config.toml
num_hidden_layers = 11
hidden_size = 768
norm_eps = 1e-05
positions = "rope"
lr_mult_o = 1.5
lr_head = 0.00601
schedule = "cos"
final_lr_fraction = 0.1
train_tokens = 903400000
max_steps = 6893
Each number is 50 + 12 x the weight over the matrix's rms, rounded and kept within 0 to 99. Layers, rows and columns count from 0.

# q: layer 6 attention query, 768x768, rms 0.0715, rows 674-700, columns 0-127
# k: layer 6 attention key, 768x768, rms 0.0715, rows 674-700, columns 0-127
q674:54 51 27 35 51 44 56 47 37 63 25 42 40 42 72 49 47 55 57 51 42 49 68 42 34 78 45 59 58 64 34 49 75 35 56 61 37 31 51 59 28 38 52 48 28 57 58 65 53 52 45 41 32 57 43 43 36 55 71 44 59 42 32 42 42 50 23 66 40 56 56 41 58 69 64 44 41 61 53 73 43 29 49 46 41 67 53 32 60 63 56 56 45 46 47 53 72 42 50 34 61 52 41 66 42 68 46 33 60 83 40 41 57 56 76 45 51 48 33 29 51 71 50 60 57 34 62 47
k674:58 45 70 49 40 23 66 38 65 43 56 29 50 54 61 56 53 58 39 15 53 58 66 44 50 60 52 55 33 51 70 68 45 62 62 57 28 19 28 59 82 69 45 51 57 63 54 75 63 62 58 47 53 33 55 42 61 46 56 31 68 57 28 29 59 70 35 21 48 25 30 42 54 42 56 13 41 40 48 38 48 54 58 31 51 53 28 76 59 53 67 43 55 54 48 45 75 28 51 48 59 59 56 63 42 49 56 47 48 51 43 60 46 54 34 52 58 43 52 36 52 56 53 62 60 64 25 56
q675:68 29 36 41 38 60 64 41 38 41 49 37 41 66 59 42 39 44 57 49 45 47 62 62 55 79 39 56 27 59 68 43 63 42 28 32 47 59 53 37 47 61 46 65 54 36 50 49 53 57 44 27 68 47 56 40 59 42 59 34 75 43 62 44 47 56 52 56 51 47 55 38 42 45 50 67 63 41 48 43 37 41 32 40 64 70 50 43 85 36 47 44 37 63 70 61 47 52 65 52 45 52 66 28 58 56 56 53 15 42 27 57 56 22 57 56 51 74 39 48 54 56 57 53 72 45 36 35
k675:33 45 40 51 54 75 35 31 28 60 43 33 40 20 42 66 28 45 63 59 53 25 51 74 55 54 47 52 46 37 48 41 53 50 36 19 52 40 61 55 71 47 44 54 59 44 34 57 73 55 76 46 50 66 39 50 61 61 58 58 50 69 31 38 48 42 65 63 28 79 51 45 50 76 77 56 55 49 53 56 18 52 24 54 33 62 63 35 58 37 46 71 51 35 46 39 67 49 65 68 57 72 45 59 32 35 51 41 53 43 64 39 53 33 40 51 39 54 28 52 41 59 46 34 50 60 45 50
q676:34 41 41 52 63 27 52 60 65 70 48 26 41 77 45 45 59 48 38 65 54 46 58 32 51 37 32 54 54 28 40 43 47 27 50 73 57 47 74 46 68 59 42 37 56 66 42 39 48 60 30 63 43 73 44 44 51 64 57 45 63 60 42 54 57 63 48 51 73 35 44 43 51 38 32 42 73 61 58 57 36 23 46 61 43 37 52 54 31 39 58 62 59 64 60 62 30 30 36 77 24 50 41 66 43 17 39 50 50 53 71 56 64 52 39 59 48 54 44 21 60 55 47 62 53 36 39 52
k676:29 59 31 58 52 42 38 67 67 56 55 46 49 48 56 53 66 59 52 34 71 51 55 24 53 69 45 59 57 30 63 70 31 41 47 72 44 32 29 52 40 52 10 43 57 56 33 73 62 67 56 38 58 54 60 74 64 40 60 55 88 60 57 54 44 52 49 70 22 28 45 80 44 58 59 40 55 40 72 42 55 30 43 42 57 37 55 35 60 49 62 63 71 40 77 34 50 39 56 59 46 66 42 57 53 70 52 29 40 54 62 48 54 44 65 48 50 51 39 58 70 51 30 45 57 34 62 44
q677:54 64 59 21 39 43 50 64 37 66 34 46 50 55 61 33 52 67 39 51 44 50 46 53 60 47 62 60 58 44 62 39 54 67 64 32 51 59 39 68 65 44 67 48 50 51 30 31 67 48 55 62 60 60 56 48 56 58 38 57 77 50 58 48 31 47 35 32 57 51 35 56 41 48 53 32 65 34 36 78 65 40 27 50 59 54 48 54 56 62 41 28 51 36 55 72 31 46 38 59 66 18 57 47 38 69 38 44 65 60 33 56 54 51 56 67 42 43 75 44 67 44 37 54 53 53 38 54
k677:53 39 67 57 60 73 57 70 45 37 62 26 61 51 56 53 42 61 42 56 59 35 26 46 53 57 39 36 23 38 54 68 69 52 48 42 45 21 39 30 41 48 32 35 44 60 56 82 62 69 70 65 51 52 33 40 49 50 47 63 47 58 44 78 68 64 36 63 45 38 38 73 50 53 28 30 56 55 67 75 36 64 58 69 47 47 35 76 47 39 34 37 58 46 32 40 74 67 34 43 53 39 55 38 47 47 36 44 62 66 68 32 48 58 41 36 50 42 41 43 68 22 44 49 25 68 51 50
q678:43 57 38 45 59 54 61 80 12 55 65 40 38 60 52 48 65 38 42 34 46 44 32 49 32 66 39 40 19 41 59 47 59 44 40 56 66 38 56 50 40 63 62 56 60 51 48 35 50 45 40 67 49 39 42 58 65 58 37 65 41 66 47 48 18 36 63 44 54 50 43 63 35 30 34 42 47 47 39 54 51 36 47 41 55 66 23 22 59 55 51 55 40 76 51 36 48 46 47 62 60 61 76 41 63 62 31 65 41 27 55 70 69 76 48 44 62 39 73 52 62 41 56 32 78 15 47 55
k678:33 76 36 56 65 44 21 47 61 75 49 60 38 56 43 48 59 48 50 40 52 50 59 25 57 62 43 31 57 69 31 53 61 51 28 53 64 51 23 53 35 60 44 55 37 75 42 51 44 52 67 47 36 63 15 39 38 56 22 40 62 40 36 76 59 49 26 38 64 48 63 71 36 22 48 51 46 58 65 58 65 46 51 61 50 35 59 67 46 58 70 46 53 39 29 62 50 31 51 30 76 50 41 40 68 50 68 61 28 21 54 38 48 39 62 66 74 52 73 47 49 52 32 64 53 23 51 61
q679:50 64 43 45 47 16 42 52 38 53 44 43 62 25 47 40 50 68 34 75 44 44 52 61 48 34 35 43 61 60 37 34 37 64 50 76 54 69 55 44 40 34 55 78 52 57 58 72 47 29 63 38 48 56 67 47 64 43 79 12 40 55 61 29 42 43 23 44 48 33 44 46 48 52 63 40 40 48 30 64 51 62 45 54 55 53 29 33 68 62 73 35 58 53 45 40 67 69 33 62 47 39 44 56 62 48 29 35 32 61 60 39 53 50 51 51 75 59 24 50 62 55 54 43 41 60 29 63
k679:49 67 40 39 77 54 48 46 50 43 49 47 29 50 44 50 56 33 51 74 43 42 71 49 52 31 52 48 56 51 42 32 53 34 57 38 48 50 42 61 44 53 66 46 48 36 41 57 33 40 44 55 48 42 59 39 69 39 21 73 52 54 60 46 38 73 41 59 32 65 56 36 62 52 41 51 45 65 39 73 53 58 60 47 56 59 62 51 40 65 40 43 56 36 58 38 47 38 51 34 66 34 56 28 81 69 38 86 86 68 57 55 70 57 71 32 42 61 48 74 97 50 52 38 42 33 51 62
q680:59 44 61 62 58 30 50 46 62 48 76 59 26 22 71 51 43 72 40 58 50 45 58 68 67 32 49 41 51 66 42 53 17 48 76 33 33 38 36 45 69 58 54 55 49 36 55 49 54 30 35 61 27 36 61 31 23 56 57 42 82 22 52 22 61 39 31 53 32 63 38 60 45 18 73 40 43 60 56 41 41 50 59 41 54 66 60 58 38 40 45 61 53 43 48 56 64 80 60 41 49 30 71 58 48 47 39 52 71 77 46 51 54 41 53 41 40 41 37 37 53 43 50 54 30 49 40 37
k680:45 59 63 59 62 41 55 41 37 57 37 61 65 65 45 13 53 62 53 54 46 41 51 28 57 84 79 41 34 59 60 39 46 43 66 42 40 49 40 40 40 51 55 75 46 40 58 31 45 65 50 35 45 71 66 39 41 31 47 69 73 31 54 39 48 42 55 55 53 39 64 57 43 54 41 35 49 69 53 49 48 44 63 47 40 38 55 62 27 60 86 48 41 44 28 35 47 55 68 48 46 61 45 40 27 35 60 39 40 59 53 75 31 52 61 26 36 40 53 68 45 77 56 40 27 43 28 57
q681:35 54 49 41 17 81 49 55 45 59 15 67 55 48 52 64 61 57 46 72 58 28 47 98 49 40 49 49 60 53 52 54 31 48 68 36 52 64 51 29 32 48 33 00 36 49 40 51 51 26 47 55 47 66 54 73 50 63 56 60 63 53 72 72 76 53 51 28 28 49 47 42 24 49 46 77 41 33 50 44 60 45 56 50 46 57 38 77 51 62 40 61 34 65 59 70 42 60 52 65 54 52 56 63 45 43 43 47 48 60 68 47 58 45 37 78 56 43 68 54 17 51 31 45 59 35 56 58
k681:47 40 55 73 26 44 42 33 55 51 60 31 47 49 52 56 52 50 30 26 57 55 53 79 48 73 56 56 34 50 72 48 41 53 47 43 35 41 67 71 48 61 36 48 57 38 33 47 63 40 13 24 33 67 68 23 36 59 45 74 39 58 41 85 60 32 56 52 65 39 52 49 39 51 53 51 56 60 86 53 43 45 85 55 39 61 09 48 34 37 54 43 44 57 49 76 44 44 44 47 55 52 53 73 61 53 38 59 65 41 66 47 33 36 68 46 65 41 65 54 37 44 41 42 48 34 48 50
q682:61 49 39 64 33 44 50 45 39 53 54 62 64 66 51 75 31 51 38 72 39 44 54 49 72 46 46 42 62 56 66 58 25 35 43 17 34 52 74 48 40 67 55 30 30 46 51 37 45 63 53 57 42 26 54 34 27 29 74 55 48 54 38 59 44 40 33 64 52 40 73 61 37 60 49 59 37 52 49 32 61 40 45 81 43 45 63 56 36 50 20 54 67 58 79 59 46 52 48 72 44 53 86 45 50 34 54 67 39 52 51 37 59 50 44 42 83 41 27 54 51 20 53 52 73 37 77 45
k682:55 47 37 40 44 61 41 59 47 47 31 45 40 49 42 47 54 47 40 59 67 23 42 51 27 49 46 43 71 63 53 54 53 42 37 31 35 60 41 52 53 32 67 52 69 45 76 55 50 56 51 53 24 37 74 18 49 37 34 33 53 39 39 38 52 37 57 61 44 68 80 34 24 38 56 65 50 32 49 44 34 41 40 51 24 48 60 45 66 49 47 32 56 33 51 81 49 55 49 56 68 46 41 45 55 46 70 11 46 47 25 43 56 56 48 62 54 54 72 55 66 34 59 50 76 28 74 38
q683:33 61 39 25 40 58 45 42 64 38 40 62 52 59 66 41 32 55 42 49 40 37 39 41 43 49 42 59 46 49 17 29 42 56 65 67 53 68 53 51 53 48 33 57 53 75 58 19 70 57 42 20 57 39 61 50 39 84 43 68 48 54 43 38 46 58 44 66 33 38 41 44 46 37 48 55 57 30 31 51 40 49 14 58 37 67 70 32 60 33 34 30 37 53 56 51 49 80 63 45 53 38 60 51 42 41 46 40 39 38 47 66 56 56 49 64 57 67 38 65 53 57 38 62 60 60 54 50
k683:57 71 37 25 65 40 24 60 25 61 85 34 42 69 68 55 53 20 67 59 41 40 40 72 36 49 43 49 39 76 52 44 40 36 34 50 29 33 44 73 35 60 42 17 38 49 43 42 50 65 28 33 45 79 68 60 52 67 31 38 33 34 78 37 45 63 39 55 54 43 23 41 42 36 42 43 50 33 35 65 51 57 54 86 68 39 32 56 43 51 52 54 33 30 46 36 56 64 47 52 43 45 76 43 46 54 46 40 59 62 61 66 58 69 53 78 41 58 68 57 40 29 56 53 56 26 56 42
q684:61 70 47 41 38 64 71 55 48 49 70 56 54 37 48 75 73 61 51 49 50 35 63 60 64 58 59 39 43 58 69 89 42 44 60 40 72 56 45 49 60 71 50 30 46 39 47 43 69 42 61 53 42 66 49 63 32 60 43 48 52 71 66 53 61 49 72 58 65 41 59 39 44 54 61 40 55 50 34 70 31 44 51 44 65 49 54 46 84 57 34 54 39 58 53 42 61 77 64 68 23 46 42 61 49 31 46 38 43 52 22 56 55 67 37 53 53 41 80 53 37 42 60 68 48 75 47 38
k684:34 26 44 72 54 52 64 67 58 62 69 65 46 55 38 73 58 45 51 44 33 55 55 43 42 49 55 28 50 61 58 62 44 49 69 60 27 59 63 29 48 34 38 49 51 32 49 47 59 37 65 69 23 53 65 35 56 56 47 48 65 46 77 30 71 58 54 55 55 45 40 64 41 67 33 59 49 24 35 53 62 48 63 56 39 51 66 50 39 58 56 43 29 47 37 70 35 45 39 74 64 57 60 52 10 63 45 44 35 67 59 66 33 74 39 52 55 57 71 46 59 48 41 65 34 41 61 48
q685:25 53 40 60 54 49 33 65 38 24 51 53 37 39 55 70 64 42 53 46 63 71 20 33 38 84 47 44 40 61 38 53 51 64 38 70 49 56 62 56 49 51 63 75 63 27 58 30 32 52 41 60 22 68 72 63 77 68 86 44 64 51 38 48 78 29 32 24 57 32 60 67 23 32 36 32 29 31 59 65 58 18 39 44 53 49 58 77 35 49 29 34 57 51 45 36 47 31 47 71 35 14 46 56 40 37 74 46 30 53 68 40 59 69 50 44 47 47 63 46 47 27 63 43 57 66 53 64
k685:30 32 49 45 65 37 42 68 24 39 52 67 73 48 51 75 81 43 33 32 60 49 53 42 46 51 84 64 34 48 44 53 42 29 29 37 41 76 55 60 62 68 47 45 54 79 41 44 31 28 45 37 15 71 30 56 56 64 41 40 37 70 65 46 91 28 30 41 54 64 69 58 34 50 26 66 39 56 50 50 58 35 56 42 39 60 51 55 39 36 34 62 37 52 35 29 53 46 43 62 46 35 31 63 64 55 53 49 60 83 49 58 18 62 37 50 51 39 25 63 89 48 50 48 52 38 32 22
q686:47 57 54 53 49 38 50 49 64 49 38 53 52 45 43 44 27 46 24 43 29 69 55 25 43 32 70 41 55 42 35 59 33 43 63 49 39 50 60 72 51 53 48 66 52 55 36 24 31 65 68 58 42 60 60 75 57 33 51 41 46 50 60 62 43 43 12 66 39 48 63 53 27 49 63 66 57 59 71 37 72 44 30 55 49 55 64 56 58 45 61 42 61 48 25 48 49 47 75 65 46 45 29 54 40 35 45 59 69 32 76 70 24 47 63 44 43 64 43 43 47 57 46 41 60 43 53 49
k686:59 53 46 55 46 50 37 36 52 65 56 44 64 41 52 79 35 31 54 64 74 62 63 21 60 33 53 35 53 42 51 50 27 30 70 40 55 26 35 19 42 49 26 32 16 62 44 52 49 71 34 77 42 55 69 70 42 51 47 27 51 53 58 56 64 74 28 73 57 33 72 47 76 58 40 67 38 68 62 43 39 60 64 22 46 47 50 56 58 62 52 52 70 44 60 52 72 44 48 61 30 35 50 57 25 31 48 45 67 54 41 79 25 54 27 35 41 17 59 72 29 74 75 69 47 56 17 34
q687:57 45 41 41 54 48 41 52 31 50 46 55 54 36 63 55 44 46 49 49 32 19 33 46 37 50 45 53 28 65 21 54 47 49 52 48 49 63 33 78 50 53 67 36 53 50 40 53 52 51 51 69 59 47 44 38 46 77 37 49 44 40 41 67 52 46 77 45 59 62 57 30 61 50 44 57 47 37 53 50 67 61 61 39 66 40 18 60 60 21 61 38 51 49 32 42 41 49 49 29 64 75 62 52 51 54 58 51 41 54 59 54 61 38 60 64 22 49 28 80 72 37 43 49 58 48 50 59
k687:55 41 32 32 40 26 42 51 86 47 68 52 41 48 32 51 67 65 47 66 39 39 38 61 50 70 29 79 78 57 46 57 56 62 43 38 24 55 38 23 59 52 37 67 76 56 66 49 30 45 44 23 53 54 51 64 56 75 73 51 67 26 35 29 47 63 38 56 46 49 66 78 68 38 33 46 25 29 55 24 62 30 56 64 51 57 46 53 70 50 36 36 54 65 44 45 63 40 34 36 49 51 56 40 20 50 64 71 49 19 65 44 42 58 52 75 51 55 24 47 37 42 49 73 69 56 34 54
q688:43 23 71 61 57 32 19 53 51 63 63 42 52 55 35 80 56 33 56 49 49 49 33 73 44 38 33 54 33 44 64 64 29 54 36 22 45 44 59 31 32 35 66 78 91 52 53 43 31 61 31 61 72 54 56 50 37 39 53 38 59 43 39 62 48 63 28 45 45 46 39 46 27 91 44 57 46 39 80 62 58 50 45 59 36 50 37 38 17 52 41 40 20 60 64 48 30 52 55 68 53 59 13 53 38 33 65 56 65 65 47 41 40 44 42 60 79 45 52 31 47 39 37 40 67 53 39 70
k688:59 46 87 66 43 60 38 41 64 63 32 24 62 62 29 63 28 48 29 28 57 51 68 68 48 54 53 72 37 47 57 72 63 45 50 47 16 71 36 68 37 54 50 59 22 70 32 27 32 62 27 70 38 48 53 82 56 46 58 21 31 60 45 40 43 58 32 56 48 62 58 58 55 52 49 23 55 41 56 59 52 56 60 48 54 61 40 12 28 51 62 48 42 46 45 60 34 56 42 75 48 55 40 26 42 43 52 45 41 36 52 88 49 54 81 39 51 28 48 50 40 46 46 46 53 55 22 36
q689:50 44 53 48 49 44 34 35 61 35 36 82 51 46 40 55 53 26 76 56 35 63 16 63 53 46 48 57 46 57 39 51 43 25 58 47 59 47 56 39 54 61 46 37 57 34 43 43 61 66 18 48 78 63 58 61 48 79 62 39 55 39 33 45 53 57 53 49 54 55 34 58 53 52 65 55 57 47 40 49 71 29 20 69 45 26 50 45 32 66 37 65 58 53 68 53 67 51 72 46 62 49 43 56 34 63 63 35 70 29 53 56 32 78 76 44 47 62 76 47 77 46 49 45 59 61 44 76
k689:15 51 45 51 75 29 42 37 53 59 54 39 36 52 63 58 19 54 48 43 52 44 47 53 63 82 56 44 46 56 93 73 61 39 58 61 70 60 48 41 56 63 32 55 54 57 49 64 41 46 35 50 47 55 58 73 53 18 47 44 54 44 52 32 41 93 47 55 45 38 47 70 47 51 50 32 34 37 37 43 66 48 61 34 52 53 37 49 36 38 21 40 42 54 34 62 50 19 61 27 49 64 51 49 52 34 61 66 42 42 45 30 38 53 06 34 40 38 51 61 42 70 34 49 45 72 62 40
q690:19 41 73 31 36 28 34 69 68 48 41 71 46 47 46 39 50 36 47 75 29 47 66 38 37 51 33 43 40 56 20 63 34 54 55 21 41 48 56 64 58 49 57 42 64 14 49 43 36 34 68 42 35 56 47 29 55 26 60 63 55 58 59 40 52 40 82 31 58 60 67 39 62 50 49 49 58 51 34 52 24 40 64 35 54 86 52 57 49 66 48 35 49 21 51 38 70 43 58 60 45 52 48 63 48 41 55 85 40 40 48 55 48 46 71 68 41 38 30 62 39 46 13 52 60 60 60 72
k690:65 54 70 10 62 48 45 27 53 54 46 58 48 52 70 46 66 27 35 66 60 68 53 45 66 60 76 45 47 41 35 75 51 54 57 44 58 52 58 63 57 72 61 58 50 39 55 47 74 38 63 53 56 55 81 49 51 48 43 55 74 64 67 47 19 57 58 38 40 40 38 62 63 56 49 74 52 44 45 32 52 37 43 38 45 46 39 55 34 44 49 55 48 47 57 56 13 52 51 43 50 65 36 59 38 66 46 23 48 61 42 58 30 41 30 41 50 43 21 45 50 39 59 57 45 69 34 62
q691:26 46 51 51 50 42 59 45 32 44 52 65 47 45 33 64 53 63 34 45 51 78 25 68 55 33 47 48 47 51 44 47 61 64 42 72 45 41 74 71 62 64 55 54 65 38 44 64 45 59 61 47 64 30 57 38 49 45 44 30 72 43 51 39 35 48 76 68 67 67 38 21 38 58 58 22 46 68 50 63 52 53 46 54 50 40 47 42 40 64 66 33 53 63 63 39 61 36 52 43 60 52 40 22 60 62 49 31 59 54 47 53 75 42 45 26 52 50 75 50 43 37 64 36 51 56 61 41
k691:35 29 57 51 44 38 59 60 55 41 21 67 36 52 54 53 57 45 42 70 48 61 47 57 52 40 51 56 40 52 15 57 41 76 35 51 54 57 48 59 46 53 62 66 55 59 31 64 53 48 60 75 34 43 71 60 70 73 67 39 47 39 50 46 76 53 45 57 46 65 67 41 35 50 40 45 23 33 67 79 22 54 41 52 57 36 59 54 47 50 51 59 51 65 56 73 41 76 47 72 28 40 49 72 80 62 64 41 64 55 38 48 56 44 40 40 38 49 47 74 34 53 49 47 62 53 43 70
q692:72 43 43 41 24 77 71 53 21 33 43 46 71 38 50 41 37 71 70 63 70 62 67 57 54 35 34 30 44 40 61 43 53 22 62 23 45 62 46 63 45 48 69 52 76 25 51 32 45 34 46 42 35 36 81 53 59 59 33 72 66 54 45 60 64 42 59 35 51 34 70 48 67 63 46 61 47 73 25 35 31 43 62 28 42 67 63 66 56 48 48 43 33 52 57 49 30 85 68 37 51 43 75 44 39 51 42 53 30 10 52 58 36 59 54 47 50 81 46 57 61 37 37 44 39 56 48 20
k692:53 51 50 68 63 53 53 53 51 47 55 51 45 55 59 60 44 43 15 72 44 29 57 63 62 43 29 59 69 50 47 73 47 32 49 49 71 57 42 23 27 19 62 56 69 21 20 43 44 50 75 30 49 32 67 41 69 73 25 39 51 38 64 58 79 58 52 48 54 74 55 54 32 43 61 61 41 51 60 45 53 48 59 58 73 36 50 46 48 45 66 70 53 57 54 43 52 41 53 47 40 71 50 73 59 34 45 48 60 53 66 70 61 48 57 54 09 83 45 78 53 29 60 62 42 64 71 39
q693:55 60 63 70 62 40 51 69 57 64 17 49 44 39 50 44 45 64 38 47 55 57 31 62 24 49 49 64 37 61 59 54 52 34 18 50 54 65 81 70 22 50 57 58 54 87 86 51 48 57 47 60 61 44 71 39 54 38 46 59 71 40 49 43 50 48 62 89 66 59 41 51 61 39 56 58 58 61 64 33 61 49 44 66 76 77 57 38 44 67 26 20 48 35 48 67 26 62 62 42 48 44 69 30 41 35 36 42 57 48 60 52 40 65 40 37 78 48 51 55 60 55 38 34 52 57 22 82
k693:20 68 42 72 23 71 47 42 46 41 23 59 59 54 36 19 42 30 27 43 45 51 36 77 68 44 48 40 61 29 47 68 55 50 67 51 73 58 71 40 42 60 46 66 35 50 36 44 46 38 42 50 50 53 41 37 43 28 57 42 58 24 58 54 55 33 44 93 47 35 33 44 53 45 57 60 55 53 37 58 51 60 65 55 55 69 33 58 52 51 38 55 64 40 32 72 42 47 70 33 53 52 49 37 40 47 36 57 22 61 64 56 39 71 45 42 15 24 53 39 60 41 52 62 44 32 47 59
q694:36 46 59 73 49 67 64 39 38 44 69 55 36 34 45 28 25 83 75 57 64 38 32 64 57 69 35 40 62 47 36 69 55 82 51 49 48 67 27 57 33 68 49 69 57 42 48 68 53 19 49 30 31 43 56 52 55 79 55 65 51 52 63 73 44 55 48 54 50 19 54 49 56 35 55 39 64 58 53 48 36 33 52 54 46 51 39 40 59 35 40 40 33 32 48 40 43 70 52 46 47 67 81 44 55 52 54 47 61 32 37 42 71 58 58 38 58 56 57 55 53 50 54 63 44 61 27 55
k694:44 37 41 57 53 62 35 43 18 21 48 58 68 43 53 72 34 53 72 78 58 55 51 71 44 86 38 59 47 48 42 79 53 37 46 15 55 68 23 43 56 62 64 45 41 59 73 56 25 23 37 24 50 40 61 63 93 55 76 68 33 39 58 51 40 39 36 30 53 55 41 34 67 44 54 62 61 62 68 44 43 59 49 41 64 36 30 39 60 48 53 41 54 47 49 45 34 57 74 34 32 51 49 48 34 52 36 48 54 59 21 41 57 25 79 40 56 67 69 36 61 33 66 70 40 24 53 55
q695:55 34 42 35 60 33 37 44 47 62 59 78 38 26 59 63 35 30 46 40 42 55 34 68 67 61 27 56 27 54 70 65 63 29 44 45 34 49 31 30 29 56 55 38 86 43 53 36 36 46 50 67 50 46 64 59 31 65 58 36 61 63 51 64 62 45 43 58 46 38 50 55 60 59 43 42 64 65 47 90 56 49 54 49 32 69 54 47 71 54 41 60 56 26 39 72 37 67 69 55 41 52 55 70 50 57 33 43 50 56 59 50 59 28 52 60 34 62 66 29 68 33 37 45 61 39 69 34
k695:52 37 69 51 63 30 67 51 34 29 16 38 53 33 50 68 41 40 67 52 46 36 39 51 52 12 44 33 40 70 54 30 38 24 67 43 51 57 47 47 42 77 47 76 67 26 35 77 28 51 43 73 39 48 40 56 86 46 75 59 61 75 31 53 27 69 46 62 52 31 66 66 63 36 67 61 66 39 53 52 28 45 66 31 42 71 64 63 61 80 22 57 32 25 61 62 36 79 52 80 39 62 31 57 58 45 43 39 24 53 65 55 28 60 69 50 40 57 32 52 47 50 50 26 25 50 31 49
q696:78 54 52 27 28 55 45 10 23 51 39 40 42 51 62 42 34 42 55 54 60 38 57 49 48 44 50 38 62 58 61 46 42 66 36 77 58 57 41 37 57 61 62 65 30 59 33 46 71 52 50 34 93 34 46 54 30 87 25 80 62 32 68 54 65 37 47 64 35 51 56 63 54 56 52 53 57 59 77 82 28 61 30 34 17 78 46 60 52 74 54 57 70 38 44 58 50 39 55 23 56 50 63 36 57 60 59 49 56 35 49 22 61 53 48 52 48 60 62 56 70 45 63 39 52 64 60 40
k696:58 45 55 46 42 51 39 63 35 30 65 43 20 32 37 37 45 51 21 67 59 45 45 65 31 45 25 31 69 71 63 43 32 43 25 43 55 66 42 49 55 43 50 47 48 52 59 29 26 47 50 51 40 26 63 36 60 31 52 67 60 43 35 29 49 47 45 39 39 41 59 52 22 43 66 54 50 55 30 55 38 28 52 36 29 47 78 49 36 47 47 59 46 64 48 77 47 46 64 52 36 56 40 43 40 42 55 79 61 43 38 31 58 64 57 32 36 41 17 37 30 63 63 74 68 54 65 56
q697:57 48 32 53 57 83 45 32 45 43 50 40 51 54 40 54 60 43 27 64 42 75 27 50 51 39 50 57 19 38 66 77 33 54 39 36 36 52 62 54 33 51 78 66 63 23 70 34 62 24 49 60 46 42 18 54 57 45 47 18 40 56 35 63 65 55 43 53 85 71 47 51 31 29 91 41 74 59 56 31 56 38 53 50 66 33 52 19 51 59 53 26 45 43 46 51 62 49 25 62 53 41 53 74 48 44 36 35 30 60 61 56 46 50 51 76 54 61 42 53 34 57 49 69 37 61 46 39
k697:57 45 71 39 45 59 35 66 55 89 66 39 29 76 62 56 60 60 34 74 36 51 50 68 61 51 34 37 28 34 53 64 25 57 37 68 54 71 72 50 29 68 52 42 37 59 49 59 51 58 26 33 32 49 50 64 45 53 48 55 61 65 55 29 61 74 48 43 37 70 46 41 53 56 29 74 51 43 58 54 60 24 56 29 62 49 42 76 62 53 48 56 30 43 38 30 54 39 31 35 49 60 30 57 62 45 54 46 39 63 26 49 39 50 55 61 62 33 21 32 48 60 65 50 42 40 55 39
q698:28 38 41 27 27 37 24 66 59 44 34 36 32 15 61 52 65 44 43 58 72 56 60 43 70 65 43 66 35 68 35 49 46 34 40 55 66 44 55 46 76 60 19 56 65 51 61 62 52 51 31 37 53 46 07 99 59 40 24 28 45 85 49 58 47 46 27 60 39 42 41 47 46 53 70 49 61 33 52 36 42 29 31 54 29 52 62 62 53 56 50 46 38 51 57 52 43 27 43 48 39 45 42 56 65 45 59 45 47 51 63 63 41 75 39 35 54 50 55 60 48 60 58 44 50 54 35 36
k698:51 59 45 65 47 74 56 27 46 38 39 38 28 29 71 55 42 42 60 68 58 42 77 65 15 42 38 48 22 63 36 46 75 54 48 62 55 32 50 52 66 30 35 53 64 60 83 51 25 41 42 29 41 70 39 50 39 40 47 71 48 70 53 49 65 57 52 26 62 55 58 45 65 40 54 63 48 33 58 58 41 27 54 50 64 64 57 35 75 48 67 48 42 44 54 50 42 50 72 40 63 40 30 50 32 47 40 43 54 57 35 75 43 50 49 28 36 46 27 74 51 60 72 33 35 42 55 34
q699:61 52 58 56 64 43 42 55 71 59 39 53 42 88 68 68 67 29 29 49 45 43 58 59 58 68 47 82 35 66 25 54 62 41 44 64 64 42 58 50 50 54 54 54 33 54 58 46 50 32 33 46 49 61 68 45 68 42 38 65 62 64 37 69 27 62 72 73 47 17 60 50 27 53 49 36 45 49 50 83 51 62 34 64 55 37 23 50 57 28 53 36 37 81 58 38 69 48 49 48 50 46 54 49 45 34 58 22 51 11 67 69 37 29 40 26 60 36 40 53 30 36 77 56 32 50 36 53
k699:51 52 48 33 53 38 66 48 52 45 52 67 46 52 74 63 49 87 16 33 39 44 54 52 41 54 63 37 49 55 32 26 33 34 57 40 37 67 37 62 14 46 61 42 27 68 78 69 51 39 50 43 43 41 79 55 32 60 65 30 55 43 45 49 39 54 70 51 37 48 48 39 64 58 83 59 47 36 24 39 53 55 44 37 37 53 38 32 56 60 44 30 52 48 36 43 23 28 33 15 76 38 52 34 68 45 62 47 79 44 40 69 24 51 44 61 31 33 68 67 40 37 55 44 47 35 46 32
q700:40 80 40 54 59 47 47 45 46 54 62 34 54 51 70 50 42 32 59 72 46 55 54 25 74 46 51 44 57 53 52 32 56 49 63 67 39 35 51 57 45 45 44 45 38 53 45 68 43 64 45 47 55 34 22 46 43 34 57 12 54 58 46 64 55 44 22 62 42 58 49 39 50 66 72 37 40 49 53 38 55 47 46 61 39 63 40 53 32 39 73 65 57 54 50 61 60 39 48 55 39 39 65 33 41 58 61 59 65 66 50 24 64 60 46 58 49 18 59 44 53 61 57 52 43 57 54 24
k700:59 69 72 37 41 67 41 47 35 63 45 53 33 55 48 63 61 49 40 42 50 60 54 36 68 34 52 61 52 58 48 46 40 58 58 52 69 52 83 73 42 48 41 70 34 54 44 56 53 44 59 69 32 42 61 40 63 29 25 53 35 71 29 60 49 03 36 61 33 43 36 62 64 39 42 36 40 44 46 62 43 51 56 54 56 68 32 50 58 37 41 54 41 59 47 74 48 43 69 52 68 56 40 33 20 55 64 40 64 50 29 33 55 45 64 49 36 26 87 80 46 56 15 59 67 44 50 60